Part of a small language model's weights.
Size: 8 heads of 32, MLP 704 SwiGLU, 8.28M parameters.
Each number is 500 + 50 x the weight over its row's rms, rounded and kept within 0 to 999. Layers, rows and columns count from 0. Numbers have three digits each. The size before them is the row's rms in percent of the matrix's.

# layer 6 MLP down (transposed), 704x256, rms 0.0816, rows 327-363, columns 128-255
106:461513550528358499512507511488478523438507497454496521539528503585446435541569552446570532479451513579491480445507468499441555489536508556456548473456535499461473505495490502498502525525453538504482627487631517442469503578508526522447521535407539498490438478522502532502526498514449446535539480522514555445465577566519557546526440519487516492496428571489465439492515444478491503429431
094:523434453501545347588599442495423476457471469486415481614569545496509479404460475521505474475554447497477494503451448524565517419466501409458443456545499487477498524439507484503459440466541498477433496510494469537503542497526486499608525567524583591499418507576487474469513513485552552524480581415454503489491488470576523505589548505466482568577506450586519476482490496498492406490469
102:411504603463615415532503515504465515505575465557482461521468611434537475521638488564504522533491549524536499550554568505524510550560509484430545562532459469528490583366486537513555454529519551401535446514540509455525497463472524531497516471582469509467594456446484517449459551474440501488468453492576521304507573578528378494569496538405478494510447499416503490524535533477508465478469
105:499471515432504488483515545514503499459470473543539410500506527651566445420587476495478512549493507503543407549585593520470367453507600511522501531526502387507485510474547533548489506537493490515403554491547560438510565543525666396426549472499450531452510515487438470528523518475432504525532476518423458544505550479408549441542613538526544475457521446553466528449490602529563423553461
113:526556510456519577415469471493476507470554522434441416490467413452498554544389497500462558597601487568484443463550470517553572555456511513505476527507513496432501472467485424474403493502539513458485544427532467538553500473606503457435527503538491509511529512512559373587371393588433491558489544519645434483513416552450545476441546508520540524531500493503565485516532476539519440517556
106:480462517558557569527434487425579523490501371499472532515484464468513472334473470575567545483441531463472472461460514504495421525570494524503500493516521476479574545516409440527551383552551539524574501488491563472451551483535451488433447491596476368424555460512569557487606486408519498521569494427503552448486540463507519593570553538542511507549514475470492504553487445397441492501468
099:395535505487490461462500494497348643566548515540440475548441525568519393593447473455528529507514491491453570488505582523505526439414443511522484556501532557489572569536469448553481603514506488467501503583499520507575489522534583597509495541531555493501572540478568481643490437417452444457460442524459558451436415491406537574419507470501529521528456468559445522605496500476521476474521
102:525485410536535423448527427422491435539494477519406486523454481432528511606536560544572512490525598570510528502517436566498514530412481454476441481529606468522466497551442615464466395546577498563476572498469421484517493450456486507521479426453417512534442530491538556502540495532497440499515520479455453509547475479543530558468557520510567515405578597482445435511408482461454554493534
094:550523544569521451525523498497451470492520489395469553499470480500528431561474522410499556529523428490502590521581474469494518454488541434500472464525529472573514540460439557438459512601438529460449484517451571505502464423544582473588453498459427449450497531532463509463568442431518564526549446512552465448493442533525528526429505498463524545417476583544443504575505485434430479549446
101:466526531473437513466500572475430424509450623550388503404507523534456420589436458508501529493445476587376477472415548484471604526462484399540490490473522484521526552438480465613488395520533516643524407526603393463538458504524477520553526495498537492457478452502547463461513570512556570465510446465504435491487544472547541478458564427455477556588458542531545488580406461521580448451475
095:478482529460467570436457518518380532579476552502582519524511579532577505444610547555558438504469399395512415486484505596456494565482400452454557435572396548471563549478567604464434571504552502516531542539574396484398395474490525444437461463525467457541536549531486542425576501486535572573432558470418510490536446565428537490447440445509490501587457482528539577564494525511571494507469
103:486463400476488480543533569482565463652435479479535456470528541447518455390493524456551463481518459569589543449520449455480503478521486542472539394514486500500529449504411360506481524537443522426530414368572560580470443484433546423450463431464494405541461523559471365463530473459544426523547475436518513470515507490432503482485425434321514380563493495477518424500581520465503533512553
104:618425455528545589475519534547475444476494558456551536459514482587434525575413593497506504462497507435447431555497465520543389528558413470509531467567563471433519423555510514501461549576536614486522498537542533457629460550504530450561536416498582476465488535465636460543491468472520554571441507464467484581523505524466481451510526484513462549500467511575544553551503509495527558470436
103:453442479506510396514539520470563482477462543445486568551479577501501505575529480488502482579452557493516478500486663537519528557487466483494534549435464519479513475564441615522527411541488511440488461501504442528513499484551426441479479515518467641528529515425526463535421494462474557442401490572466487472557494496565442503452476434528620452437604540406444438496493556477518527518425
097:391546404519493523551470452569540495439492463480454603512545610598440497577500465513508501521530662501491501505422479529489593519507525525564480495511432502496498439514478479585427554565465462517528366514460608514483469525535592627625540462549501524491537487475482571502485588415540447553481553519467517454412480505520466524423452430440558508514496451477496470536577482548573491547555
102:519513457570383527520509401479398525507472490459445465411486488439530450478555521511496554555496551493498589503485606527507490422511457466620521542525561539521504591483411470465477452500519552518523523442578404522468474504487478413485515459522459566410551518490521646512524545456587436562360540537491659411496445421481515548490447528563429425523528445447489469563484528476451527494524
101:536563522574465505496509486600548460471573513465433516624464464493499502535487552499465485443567563523462435483585558444447554584526488507428501576483447542487442449459602488546505499500517444505494535513517491515461456546461514455485547544440488493554453518541482541383489387536517535469555599680588459481501526486542444478569489487528485449557552393573438462500411545540483570535496
099:492436474483489474490502455498428452606519577495483474606419470484539415448594489570496508479581486470525483491506462459485480517467482548572470441552552564498432460484451540528517523455565466536400576536442578662642486522514607525488502564486518534518422523491427501542468490519509459490488508475557466452506517415635467505414478521535500509508578563543399610478503537526500491473505
104:445574480470468498462529472495412494512492561486547444489529547493565417553515448497514519501437510520564461488491450538449391598452342442511502387561496453541493486569494438548560426477553461476465527501540474443492517467488408501490509476509538447449501441559580492527438570460550524427474498461482503506502571438512509454534466350557482582473529465496428433414451443507525472515536
100:457474523617483479499427604515431490494500546539569503526512484415555449499478546471480590519392526593408484511421513516537451406455493535563572485508448523547487435441462494433450468539493521511447485511471419526584476480543454545516531513488479519488406457465537417509477495458505485467541502531476502529469533527459477625525427534455510476525502499594466453511498490478468380549469
096:394439476516535552503438588590506580505476585430557576500416447494510513451471393485495450444566544454476452421469550504518464451606464515455490532517444484565526577485476517562472463575569610447529465495531453502481502532490412521424456510519482427547523552531481549485571423524472525541420462513440482500503503580542454465453525471445530524577430527462508499421472424450575553497411
099:414515546469390579451553539514492464538519540510515439497524478503465569428505498540499478501477556492547565522443443575458469492525514491412482505389521448533439468499486578473509442591412495527503537557546536502508529470512439463454532490499672461575398477546439551531482494481488554501585471526493471567479474431393547443480553559574574511550503468544512490412421532487443554496540
098:563461437475490501575528428502557513536470512461470472555438405513476544470395517455536529495488510606547494462512468545467578476510459410476534536444503646538502474464519442527565552490579486387444477527499454449529480471513538479450536496439507513526532450578536425549505571392577537504599478411573507547480575421504524523504575494496443365434522517447454473566525483590350572505431
102:455464492521422522550581532566536470535503507503491430478516497551458669409494587521515528450537529541394498466479482570460462484474522538430549511482517544557566549412548468550478516508526518531581470553553528487511433479486561499405567565442529405592531456481447529603484525587478458493507512446482500434483517523464540511468452443605432525505484561567437540499567540349548533518488
107:495528513557482528586381525478571469470536529549535425513546375538519572574576590461555474503493583538586598498508526518428490388510468531458486565503533428523550578454525491426520540536512567448547517510583528530487446508447534445515453447507475531474445529528575461507423455392499585496533539519552459572513466482429469604477544509530521472470412546556527478520496443477396493389419
086:476525481538433559598482530462578572495515452489414437507400446463486477630476531466468458564506555434538576536541462487488580433589575505506500500516484402534437440505459510489496543531418532455483558503398506457508457537509554426559551493413390439482431554551482396514477478566515445521530506495493471491453532548537457485503465598508395446552592546499476526496478466581593471495422
101:526448511492527549404482490487420505441505534431428447475543484505525544326424559483473474450520522463457496565459555495608478496446530578511570400459529577528478495494536478535482558410550496577474491477500578436529433420533511539549453508522519422453485583639530520592555447430522549490449541488493471499537421399439521482539476485463528497518503577505567550555545573509557385515605
098:475471534488586421489406522442446530445481498514486477455446443541499567312484454569502550442575532541440516445494534523470516488473421635496385490478414448531563513470594518503542466488480582478475479462552562488526431552561505483482494515460468567421493564651445470480392529527500473520520468511603524464516532471424487545531512538480601372617470538509481460443370460441528487474487
097:486436490461556459524482507564469463451576585429511452465552423516462543645502501598436466397590593424550491551473490543563509515489462588472481627521454498521573439528442511538492526543518591525419438491487526473507519481559494477586467561555450531467572587594454500468481506537539483436467562569433461470448420499437582567456444509431476475543498511531513465406476519532519409529554
093:443478508391429592520479435454541464509522471541550454506433547507488461484434460435425501611458544487500455488491494599572522501536464495527530423504480643474482471441477488472495456562464528506485550418494481495500559525562492505605520568470574449473487615509492504493540501504533438585537538468536480469554532500454573552447524530509411540555514424525435439593554502526497479565558
101:520589436563471572626563383542559519484484435502493522556508569462465491439533538521493512481461593556551548451518462500448515515473506511528501508437495493511462521493484564459562565522480520521496498509490525533482546578479603562589493591469530520485465537611424510563539517533483474517509492418522538620462457514510604542606417568512514508514514438404568541607610642386544586498431
098:529543532488507560497431609497492585478508510535461535553445477480536390513490591493475523312508486489450462539519568547503438502516416431521596548484524503479526397449558529408525546523449583466509522501599516496508442599549381400511509419521510491465459438523525532478440463513499582544512496572427522507477402439426466505472522594518554450501466513492494463455526440539364447500505
095:477452587541597489491555484393553484501568499504413515520438514546456438619506481445493393474497469444479516523536567424449568533512401568503509488503522467501453454511456509505498601544393618443382552514348571557496515513517438495468445503607521523571488523532496485578443462430501543526467521534488503498550553450456500547502512429467492548527510463475561596533459513560446553477428
096:631480485427561492504487612438493523424491486510521482563500584489549529555477515471451509450525454547520518550465548542451454495436473534557504638481550596447502487593505577457532455590542605462546501543510477516570529543513458541525420410517506502509541416499494541538585437441623375426436482465558513483538341499572451486493598529526533473468519503537476463363472489497482472425539
103:541506556558521488567602522462526503544574457418573403531589504455473484635498505472503441450453541498570403517565418480617432575516486446527530488539526433483429395590477526467484557461447479465462513511512519419546544395498486535524505641501491522488519475479591581523531534462480539480490533467465497441474477495509482518546466552539460533440424456488440502494407507490509565496427
095:501511532423429447554461536489597554474426437540532523546534502523413505563497431586540550537528471408433410405532571488554481487575513536485452476463439546493590555518514577458495491442450495558576476414582543422419416416458421482492431493410568484457466525485472534513477553459484508473513582548440481466492514481526552558566484432567467426548580418568554453472497543542578516507452
099:427545493489451555508594512506473447506506380519501549506510544543531583497556566496393503451590470542555451558452564469478526502574518553517489503508467546476527500511425553563415486529473537518458436512490503503449508508474461541456508461488554552526478566443518449469461490595486459498578541418518582503514547529461448412549503518375375508401490484518425489434428490423487474539467
# layer 6 MLP gate, 704x256, rms 0.0711, rows 328-363, columns 128-255
107:534501592516440606433518529514541526483470524455522484479553535525490523427496445483513566438500496486387530402488576518431468465512490535499465487408524453575602497510446471498541509452420546505483550479475459487631581510513447586455499510416431452498485442421388485541513474539545452515600417579500409530641602503498482484412486462516499501501471422524497496549489489492482559427427
097:538415496660526574368532429469487552370523484510512520412590460489510500569433577410442431510572465452557514506506445438409510554555476484419426491526521501481507565482536394522465424504498510495530510510490508616430433555472529510500535512409447521560541578472435509529549398461560551479505554477465512472446517516537416516419474476485523432502500479358486586503425551471505505456531
099:423556504488582487426406513509590589499525496442409532396463371451484511574517516466535507526507493488500511563502505492560573539519467566478453499511477463459474466535528485444535522459551580425636473517442469581480489496450503540470502535500512441481572500544412525465581503452442468550513468429473514458490503499486570507490459592523446512546434624481485510482461450466613475520542
104:457477480492509417567454487427507456595468482558531452475561553543522624579474519544538623417513518571503526514510529385552464517514533547562533539588514577528505577553512487557563531578411441563530541470605549473513589485544539456449446493456544497452513503541421522577430481490517562486555500437466453552467539545564548519485470414469475404448448401458458558398510428507533453515416
107:491504471535516462572443387500591494451490460531564413543615467472447523369517502468462442534480546472506575526445528573552494503557497447492523569556527529483473457490534434544514502470524547473497460462441629422441567449489438515560504560512534411635542414417613567509515584489535504551499482408469532452523558528594488446502532519485454491440481498511451477578466420577504432604495
098:517537492479588516499470546489504561488508466496487526456403509444521619470477520455451530511530502494585541525522423489565489532552545558528516535432497491462489453486500557486528457535507570446513469512603439516483534522467394526498521488498500567541469453480575525369534577545488518507537500610504462503538561540605543522494511581528544518528462537376449487521573514537471517461508
101:419429519509490361487570451449475419459493447455499453596510503485493496509526471438491493482565477526559502467455524538478407489478517584478513423516479538474574505583456572545541450523454553529438512564571340469459457498545519492573446577482482510543391612527450486525443466504479473457535566509497496513562502502477475491516381517564497535586467436492565526418440489459482492482490
101:498453510491539450503448463485385533540520507611405493522533530511478575454552464537507501507507520469401571491543522471479476497446503458425548514519490448456456552491400525496486549551479509529535449483575442520581490480494455461475466482485479494474556558461562588461398498505450463408530542449509520468464608563438500507432600513436567478592557497525558443468603547469585519482427
105:567503451519498509518555482537479427444600401474531476422449511500435567546465538448413456560500549478600549533511532541572471501523505485449529523480538520465443401463432505471528516528460534436480416532500469545499528534521530601370486555626514630401461519522489580476494520524447546539514430528508477509595575546499498512499408608509479512581513465496506497438539409498449420533529
083:494392482562382468576468522420451504456407474493515511538539566406542542529497454574498488410488486462611646461466455490551530426418488524563438485420535528434424480406554419466408548501618465462573486431528492477539505514533517507612517518452540532523501388558494550504528480487579464548503504552504438551624467527498433510560526409526524523449482514441466459508449495523515571473479
099:483435475502489494542476511541552546529523542497465522477562498495525459508447471524559526530460426496369487553517555514553603536445606481516539475571467452467511461550493440591540506473478547539424397491566558353510501528512543498532496451466456465493509528542494523532475514537470473497436472579397579516504520507506497577413396561461491558454497365605464502555514512418480503565551
102:565555544493573467500524544531525524454495500449530393424555456470555581433478490515492497499503548428470596532544552543495511649585478473471580452539547478401525527462516461481542488440474443453525597468493542508515505531384487530431492509427370472535520417482434561450493397437571472547532422551454537575507537647489456532424538517541575604451467526517525488470427526494486541539562
098:543526497467490572416592552479471451436499489436456456538522485504525470464488492427441468521526489491501555533496490448391490456515476576543463617546524461511397394583439562442538470530617431451394528414525472404407490529494518496422526493452414475454518496503459464556465585579613518578403429515389453484526462527496544462470538442513488451462385575482445529422466453512543586451508
100:480505529437495477537570535476504570431524477446456491535446531514482526404503505520500366476539519544428572535517488564482485532460468554515478451499422527500466398462520487485505468528470489516521513538426465554505417541437502597474586549531426484545577435488555435475539533488489500624482503510424544437525482493527483570580526635513459494498489527464335519476463484506360406527500
094:528539467436505557550443446484387439438444518411574478479430560487514546465463588515492440439519595447544486503437474499415462377540503534498523520399525518499399511555489456535404475500518518477453381445545482495515497574492425489513549519478561435485574385476543508505464473520464565471466543446602489532513418447498449540626494458529554497559411440498566503507439516452483460484512
097:465565506501525562546479520410467560516498576477540459507446551419541472567494405500531462483471529426493501558407481540559404485608530519467500418569491481516537504460523460543610462564487477493494585505564505507436488502526553431513559417443473504536533480503515487404534507520528423541508467486420433588523393460533506603521613430556529495522437571517513483497477359529548520507530
109:437564426577562568414472488520521462582469570516420470472490550531478487573372503514490445443624574534540533497447444463479520526655580448513446398560488588477544494505475559516398493504417542491452631413491548501528497554521442501503544515477465473471476424476545575515518478522516407507537476494579525544584552455495414533476547492498587535518468428518507428466506546552486609394527
105:450516484509520450554468626486473489465526401494571426495537506549473464554529447439499464499461459403541576458477492475582542531502433505555389489519476412556534519535613475544434496368521525515506491510495585486495511491491596476544526532519518504474533452461445517357471542491510490428633480486561504530523487516458467539490458515540525559407465558440474357486460594524515480493485
102:471417500513471472570469467490496398499577457457500572525548543541508505427464407539436528531571460439539409505538576460489520528617509521574422493468477496583512509486571534543435508482504531480465497630464499501529553475482509473558486535473506534520549436438521454414491465438567489518448460421526472445587537566577450544506433409465482522418561534572480432494456525540504508515512
103:591453530492427543486517509558535626474521510440504626585516526531444440543444460536508514470407534538489510536571599506549544518581550551497455534514500394512556432503500520506673443609521574468522391550529475532522542464492492582459487518473458492539459468453506469431519539558417439486426529475489448493543493529440483440473512474443536478581439496510496450483503520510533430465482
101:425424475574524545547490488505535512532539510469515478473453591451428555501495540547537560543510500426487476441442469571488450571558511534531486480421548435440466504555570458516439377550435542505494426434483422619462519423413397494513559544474509304481511437511514434597498583541531432519499497539453527422566440517425422444533442525509556459517547488404503503483542402448498475521464
094:574524495505560490517490506526492453484551504511491511469493491498473527426344491465437466533509462574399481517544412525400396506579450413539552469417428445558572459552406558583500422499511470462484531535446522479500475493556569537554548488431446513451417466497463502471490523446516398512468469558489479427506469483380505555472542472500557498573483482519556571405515545588536588548601
101:512442460563553562499404480506436523534488484484517505487491505415511504543551488407469536593446472538552526520499472484440451548488447443454423559421477440532504486523577528537612475550478576449516395540539501518437467516512544479530526492521504468551444514477504532507487407458428491537619481493466508493445452483500435420478457478556446503515450457483431595469560466505396594566504
112:487434487583490460510543473437552462447485482498408491495499517487509417466473518345415468453428464429514453578481486424463496489531480543479496505374469444593501500523480438542458525614406563454504462544481500520503468536472496416485550588486510464565493636481484439478465409421544517516436520499465577533476460468544529639442544463481508558397522518502506477438517500428546484604477
089:529522508520507553429513553434508557478576424501524535491541504542553498539433486533361509419532410555497550439449461558418469557519464450383448510502489468544524489478554523495450516485515364535485461463511424488513515482475476448416426511447507393453325457455492452497553480478503500547490476448545507549584451566452513550496442492554499566427415489465567473505492587490467468515451
096:483504475521569537518559482422512593493530550566474516460523535425539522592531416463555482552554473488405471453513494418502441503477495577506454493594436539518446437528488511449536483476541517421484458505417488562458527474392366520428552498513555510557468549495534410456509566451494476422498479536504518460454438545544603542475485558509487514632442518497444509439413534402521563530505
076:528551440489458531530406426422492469467564479547556522521442495518533515510522519455466526509479461564490496595452576541587487361426419378478545621450515465517485560463526515441510585429502475588487513498486443413507557522515501520545579495452507500521450436483534456552600480537529505464456587477469619596517480445444495438514465498453497582514515529533469573562429553595491453410531
098:551485490536518548445469596514531548362486523482532524411430482368461507461515587500428464500492531473457572506518498496525598537547451489481461496576597432402419398461504488481467483494508583498544544571501416569496549485508463449478513502490476489509519404496511520469478541469488503443505527579529423508402526600531547553482579595492550531576487478575520523492450501552514607593524
104:502497431496551517486483506483561502510450495469463468505532456576484444617534507513436421548535425500480610622505481551442540467540549440477505453476417476498514483542491462570519383488487434444499486430475567449519582579544524488520537435670515443555478462527536560492468577512479442403498537432455448437493494533533558589464462457499465453493531490559457544481515540507446553396391
097:509577448547505527463565522440517459466473382429533570461515490461415441485429499477509508595522538543512548457402554489555463459416530554521497493461504437485513600456511547495477500537497494500492380412519580520488502537528469497435432457511542545512472489498483502426450475515441535385505508536429543450514585462549451535507458490472470529433412453453452496492494551374494527575517
099:494511546480390461443487530480422505551483471577500405462525468531465544421504471470441485542617501435586576532547504470487445487508518443512552509404533567547452494603402520540474389485447498485475484546449505518498498507486561528502518471515508457524434606563400536511412479446617404533428472411488495420471504458616570534444439477496544531486447511561416614455502506540551567436410
095:487421488447506546515530498516477437487414472433590474482530529425626509543525507586449481497458562485534532466477437550518529495494542606415554496442493494433493484551546540556523471507464526506480483417492543486513513502537537486480521343501408418530471468525454617574462534499446482416544449440453412461522489551596437427476511541532470501545524508442517466498463503491531467519468
107:524433457529455500601401446459414541506514423535476483541538500490442501611505451456564457569538463539444562560524511482480573529456503545373435523469490461567500485529550547532582535524456478553498574510539470481475455533548502478453525519612426593505492518482417588483445545463471515447525644481527523530508533484593494591451519564601465468465441477466443473455482520535498624537497
100:585612456571465483548526470470496446535493513559554471518486449477548532401370498452528467463459418578438480496501516511404383439448528481507565413435472478506453485629453378493426522545446446482472614481469508471473552512430539418599500450468588590518528538526485499472513545529486510577489556538460401452517561505558519505522493405513529503506455568554444484514514606336462540480484
098:462486485526557542609465554480472528496535512573571490495468536406516433479445527564507408526493396448525617479538493430447566574465478495507570601567455424431425451496474498545488487502468559524624484423506463509443508538596469444518504471542464498456504439526461529548547491600522541490543506552400514460531428502497454493447502550493503549567504580423520485496609387515411584513603
104:520397444507456425537514537436470545552427533565492505474511474454499493596457442486522507444444471495466495526456522457528454531541530505410536494501552481549495575452517346587649456478482470588523567562522566534536547512562480533422521599521492508508482486485455561553459375434393439467486515529538559499424547502565495503494410547592480482393493489442441455477564514489508510469478
# layer 6 MLP up, 704x256, rms 0.072, rows 328-363, columns 128-255
101:502589543453485442447505547463505460592576571469523481537484480433556608503430447446494504464502536597579484517493616423569399492431445551437574542572506531424555468474531514473546466548488443512468556447419376617504541516524515540579407454497498494454484505533452498473454439504486498473501497474509440501559452554514590503517535524421450405513454441398532490527551487501522445608506
103:476461527497494540563563499485555533546457485520430500439437463536533542320488485528499439464465519483526453533499485560546512498507522566538518517525468463344470511469570574581494529376575540427512386461478524486474522489442457448514481433448520475426513504517509437503509528500510478437329520502522537526466506519482537477508508533488469410412518509511542512487443488508475535497487
100:513460513463491525444536522498522505457533471507568511361517529541476487468550470498485428431458514468447499539524515393558484488430520535500496549487511480545488523569564533544430438541497599412569506575417426547437434498492508530498384506445511469573467446492563568417453426484412529513469426438396454572466403489476514494461555578401452507603552507481490600587484517497626465547472
104:584511508435488482434503532446449509513550550497499572481445493515383464486492497532547499472543582610523513403563448417532458521512489456485503470559521522495472461557603491417467515549503462541584485473424547449470485506411512417546472524452494454441561474555568524402465510614603574430493455494401454477487480509452471571409561502516481506471408502568449411483478431516502519491549
098:530528528580462539491511499413532463538519526498426548525476496483531403498501538572455567534530425456495470519529472397507555464486545474490566495459587534471539503626614393564527418385479514488435502574490436488500490553545498522456486499507510490502595454542574551496560567511434446461535434580493621522585625569490497585449459479396581541497550503565527521507523484551429451545561
097:521499650572525571549602513505487481488441473516461514483524428473531456456533572500549487533516578569526506501544495527529572466543486468547546484616624478515528525480532504510430630537411468390584468579450478425504517572519482487572492468527388482444423563435496549532489545513547540486416501373461486515476503475501567497540523521500454477429455478455398448430426539532543486507546
100:487570472491574473470489506480497513479472543510499530465475607526443498538441505461437555546468452526475499425486432470540463426503459515484461533564474475410435420467604545470413423500567440533542553506476446515498489547475488490511506623537516510473504410457493667480487565530566510518540516426529479576428480465554544499599559572504510409487540579471543538571434545495422425483510
097:463543493406452504452431519403544388462592535422442455480480467544518453482455485489472448437533450451530445546499555432459479481453507525446468515564363488549453412523453467465501517478498656494518482551535455449480448501504478482465516432506443475446500457427528487522517452472483496549540458501472352512485535475581412519443504478478442456558439499536553486476546535474405511531404
105:547511587449576529520516594541466491555437523511468468487511455469488430429538480477413485472473527556493435449403556491393481413438513516522460497490395475491473518556525466489502405419498511508534485404480568467424467449497439572573452454625477512520514552430479488556487515448521540507442493577470555453540493468475438539490562447514442598505522532621536444542531538547503512458482
092:560442404521397557437547487445560460469438425486545507486501506454508564586478495529423457500410538565539485345514430519512565555558452515510486500427495447421439522516375479520563371455461426535469471514506416422491522501547452511543483505462495514455587414526516525418470364463539544501541510524569435474487512570523567440567509425540489503517482572466491533440444345580537460447547
098:511386554480474531591547471425581474569539498530431490469547426500502529440449513487464440511560425466546511506560516550492384495503548408491490439492434536544468446504416535561558575606501536406451483460565480542519431519516539507577526483576450432488447562462569523440467482449473545475522451508546503581489497618552495493479392530482568525526509484443476415573601469551570486529491
100:413636441557447556482404614431529449466571586519471442479498475553474500489464581448386510571498462445481423522519475497569498528502458448459512432412460543457468397497462503494449430510516513606523523525503481516465479492522491438559502537529504536509541538531480555500471502504515646593561521517509513438485497438438648450541537480478507493501564489569482493515493443442454517476501
100:513456441504535399544346502621445510524499597475490579567475376484473511483478442552509530498449593454513569447458548474450580382574515458505482558444534492538518395464484490606427412470563418543438427569540438545490488455402511505426528450526491535465542468392510411501526519507467489556521586454556477574477523569531506511382474487577513532604418490513485446528482599599493503496469
099:443415599550412393500510499461507562511456519543519530541445568557481401459505451521511464557518461504438489602391489526494464474540490535472471478556367441417538520582462525475419505528488396481468547497537490451563493591497516498493537514592576510561537546474502494427532526405565534440463553452549429454473412494529386574503458565486467455509538475481513457568561556501502481523449
100:460524488541403547506508491543458497512541503547387434475527386367498466457491471412480559483445516543475539432493552409546540492475537524378504444494559527525604513505532523502496440547460464466473475493461551461480515472481491459439476513468544537495546458520424536469474475462549461524520564499493549422530513479467526523499472482607537394510453443547491394461532417515472511451550
100:523466491468469544492452464534522479556467438438514612489554562571503500453520601493493422524490502413500527614465518529423580436439469445571520489496473536365469483490496525641399515458533529422479459477487528473519483464511438583420472449475523475447460496567488414590517510462448521455453449565457538524510490545460461509553458562499441543512547542434637441463474563518466406490535
108:471523494420525509498533626539444458503422536539549580505527494524470450553552412458570549504469503581497531510539646498507442469426465585550589500505557457440532525506443456552581489508597384493475522427522465500465476529534414506470507535556533417501510498558502473538545448473468439545554597453446580462517420443543482465377449504581523502455477556533401592454489423429477512571538
101:472560447469544563572501449482456470510514605632544515467493401579530531490501485469536482480529492542524509500530417423512442555454502447460470474539504483538486530525568447630523454426493515488496515505437535444563531533548526527632471475505541424489469490545533452490433540463485473456645529466492513541438503469473508577486501441513432556477392499471482476549482486512495498460475
097:504511488488521600545529593580498497469476491462521408440410555510505493541545538516469456479414518525560465479520443603545499489407394503391465538520473436526540446476531458497558552645494503514553470429504406536442492472532495581489430562514401480536476543486514565524490467486381423513459432586531500492444468456509430453576513565476506488571496505466478592508585540474490562413517
106:567470493510478515454540547494522475471519485443527461597467546526490503383499575539609448450507464524445542510608503521474453568490528550411564572497541530543507532577462611555570388433536563501444539555489482434566527404513401557423436504518451478548518454443434448459528580525509457626469569510589512457492505494549464464520495462492523493513453433558553567498520427518474472452480
106:520482469555513515501454518550444521568536585621563432479485552383466535427535401507484497500497525515502458559572442474564428619470478513515466527549464491512545425526523478503495498469480474550503505530385428528502417427462426421413480569464457525491437458481550475530530474293504478506447518562534532478468556535487528526519525595504467407551590422574524543426543547604566444497519
104:517466534533522448386435439502569535481358440513519499511548522566580456493505529417531615419521495421490462544512488505539435475428488448515507553546585511421466615483528439514550516526517530402475499446434493555576517523547431487389473455522494490436509582480536506552512453511534474501595497469597473493499498565612443408519517527454498492441546460430511469569495497604487388452504
097:555506557414519509573438504398452536587571514413453560603558479571444474546514509517480538593565565461479389539444469437538496561517574541500470528534459537415570449486447514523462541475446591530451552451445557550482511524538490489453405582463511536526467471619536441524451526588484402471476503473476497439557481478487549522519525485448448464491545507553519495480584528431485446547553
104:499527553446592488513586485458451600627518485518510465508540455432510456501476451455466542512484513591518538488463410577472514450598482489505644418475488479495446468535450571573450471416608424485430494465619528552457486496601445492507498486572568521506390550461493477491521487510532467478456488437557467555462529573457447478488482512502527549520510499525528576535500511471558482508478
092:515463520541538547453455469554403492565487549443563533525429488458451598516468477523490575511527528536513468499586488505500459428488494447574531483507494532428525535498475438486501521409532488502534463490540514557411499467574554530503389527547493425471492482524517488581508517663486498533500420536482568517439502522502525479577480475597507455582443480428529413482474392437542566461595
100:471505516485459492488585469522536458454433466346453506502546444582492553494512593471474429484442629499535481512479506585526499556435556532513563413475577406557511571482452444556476553449588512524592527465564543414456501506618530517446469535483483553454471533519592522511472517546480428541472548551531435431479497457530503503489489511519527530456386472538528522514585510524533494577487
077:554466495493491554373588527617502555459458464496548474469515498552455504458557496503555405504498437452559429472530418391392454485533613456571524476497528530458428481385489505452453500482567478548435492580440501615496476463500523426552467521483529459551483515416518481457492439406476520412568413467445519544552448523496484426549574407493475498463518366533467477484619526500478390566558
099:501488434493567388527450491429532467417604429501536527515433472445487538530528481513565518441609495563389503543524522492524510518384456457435514581531491535432553451548516535559540467445449447518446568473566546411529472501518570443624587511543479490442541526557494462509503531572463543508508578569504468530532507513436512434549501455571537469476557503395613417502402522587542445451437
098:520436458474531593470501497527549522602435502499485487442546472487532573438434560522512561372426532515542445505433519510468537619558442488539531504505475529583566541512512505420547491517458581415505576533537556476412577488413431499528443479512423500486455435510458487648431517592455502497531460437521482510525533439489461502559505559498466542483631466525484449529509511472465474470510
096:469471441462485459614530562464554527443541486486459526494538463489540507514511511474455457447555511436457563527520434436515497564561513487481464556499524502416505433630539423568511439469457481539475545569535441457470480470506462446496576574475538472497496568468527619506591542483567600536465441606543466577511465470548475463528485536497561521554535480511490484423474508539603477461447
094:499565494447471480554577547437521518493463597515563392607477468615501521478588455587558497533471596456458475548502451545484482429509622464463552467462407555510501476484580550485568450596478529474413545616528567511502496423523439588508526513521557584546446558520413441580484473522529487584493490413546518518549531491498472503438458473547417430512425474513545544538628427581456525532568
096:578459483578508509439456459592452525551584437515526478561583578506500428486563576447539495421425423502423475474541532498515475477476443484467537548500543501488396492452499540457477500512564498479500450539502606546461504480525520425375486510504544597441499504399490459493533470476584451541490474527589504423489568643470536538489511511457472539484454435531506494377515526535489599479450
105:560535542589453510492536508440518474551502457534496466573474503489463534501521559477567491595468427547528601529487468437593547536451497494406530573485462516547449493412483561484528430499546540444486559533495552495468470511508537463507458513515485423523574473502468561493436484458463515493484471436590450473379473546412452491417481488392515522400450452505454513575527476530454491413546
100:508489506504487418499430539455488601504546447564493599519536553447408541458538517557435570518530540567535514512534411648496483534419447515525502571431520515562503469366377622512449550466520525472477492582553490578496488457556507512545447570375431509531518442455482518604485609543470464505442493498521533556519527592513558451432608557519523508476548414504549530569465449504678606537468
098:486511496454581622542473572519518490603544431577439396501601521495407439430440421581466519564408548423521423516489478488526378446518506508512581482489480464493445419505451553457485553462552477495563502492575516429420520476429500515493576427496400546451517466489539540506440540541489517430559607491540562506563507509490489399551457496440508516518594547551525588520565496585485451553531
103:536481461551435457474551439413516496585501494499475458494482525548575440480508435443487586467498499528519461539440514504535466485492525589495590404485587551554443521542432483509667501598416500588545482470572461546529556541470465542540427576466570599433561525470440574534479454542335465569436443480568538462497602545567529532506413583531489544494468516538526520449499484493453463541466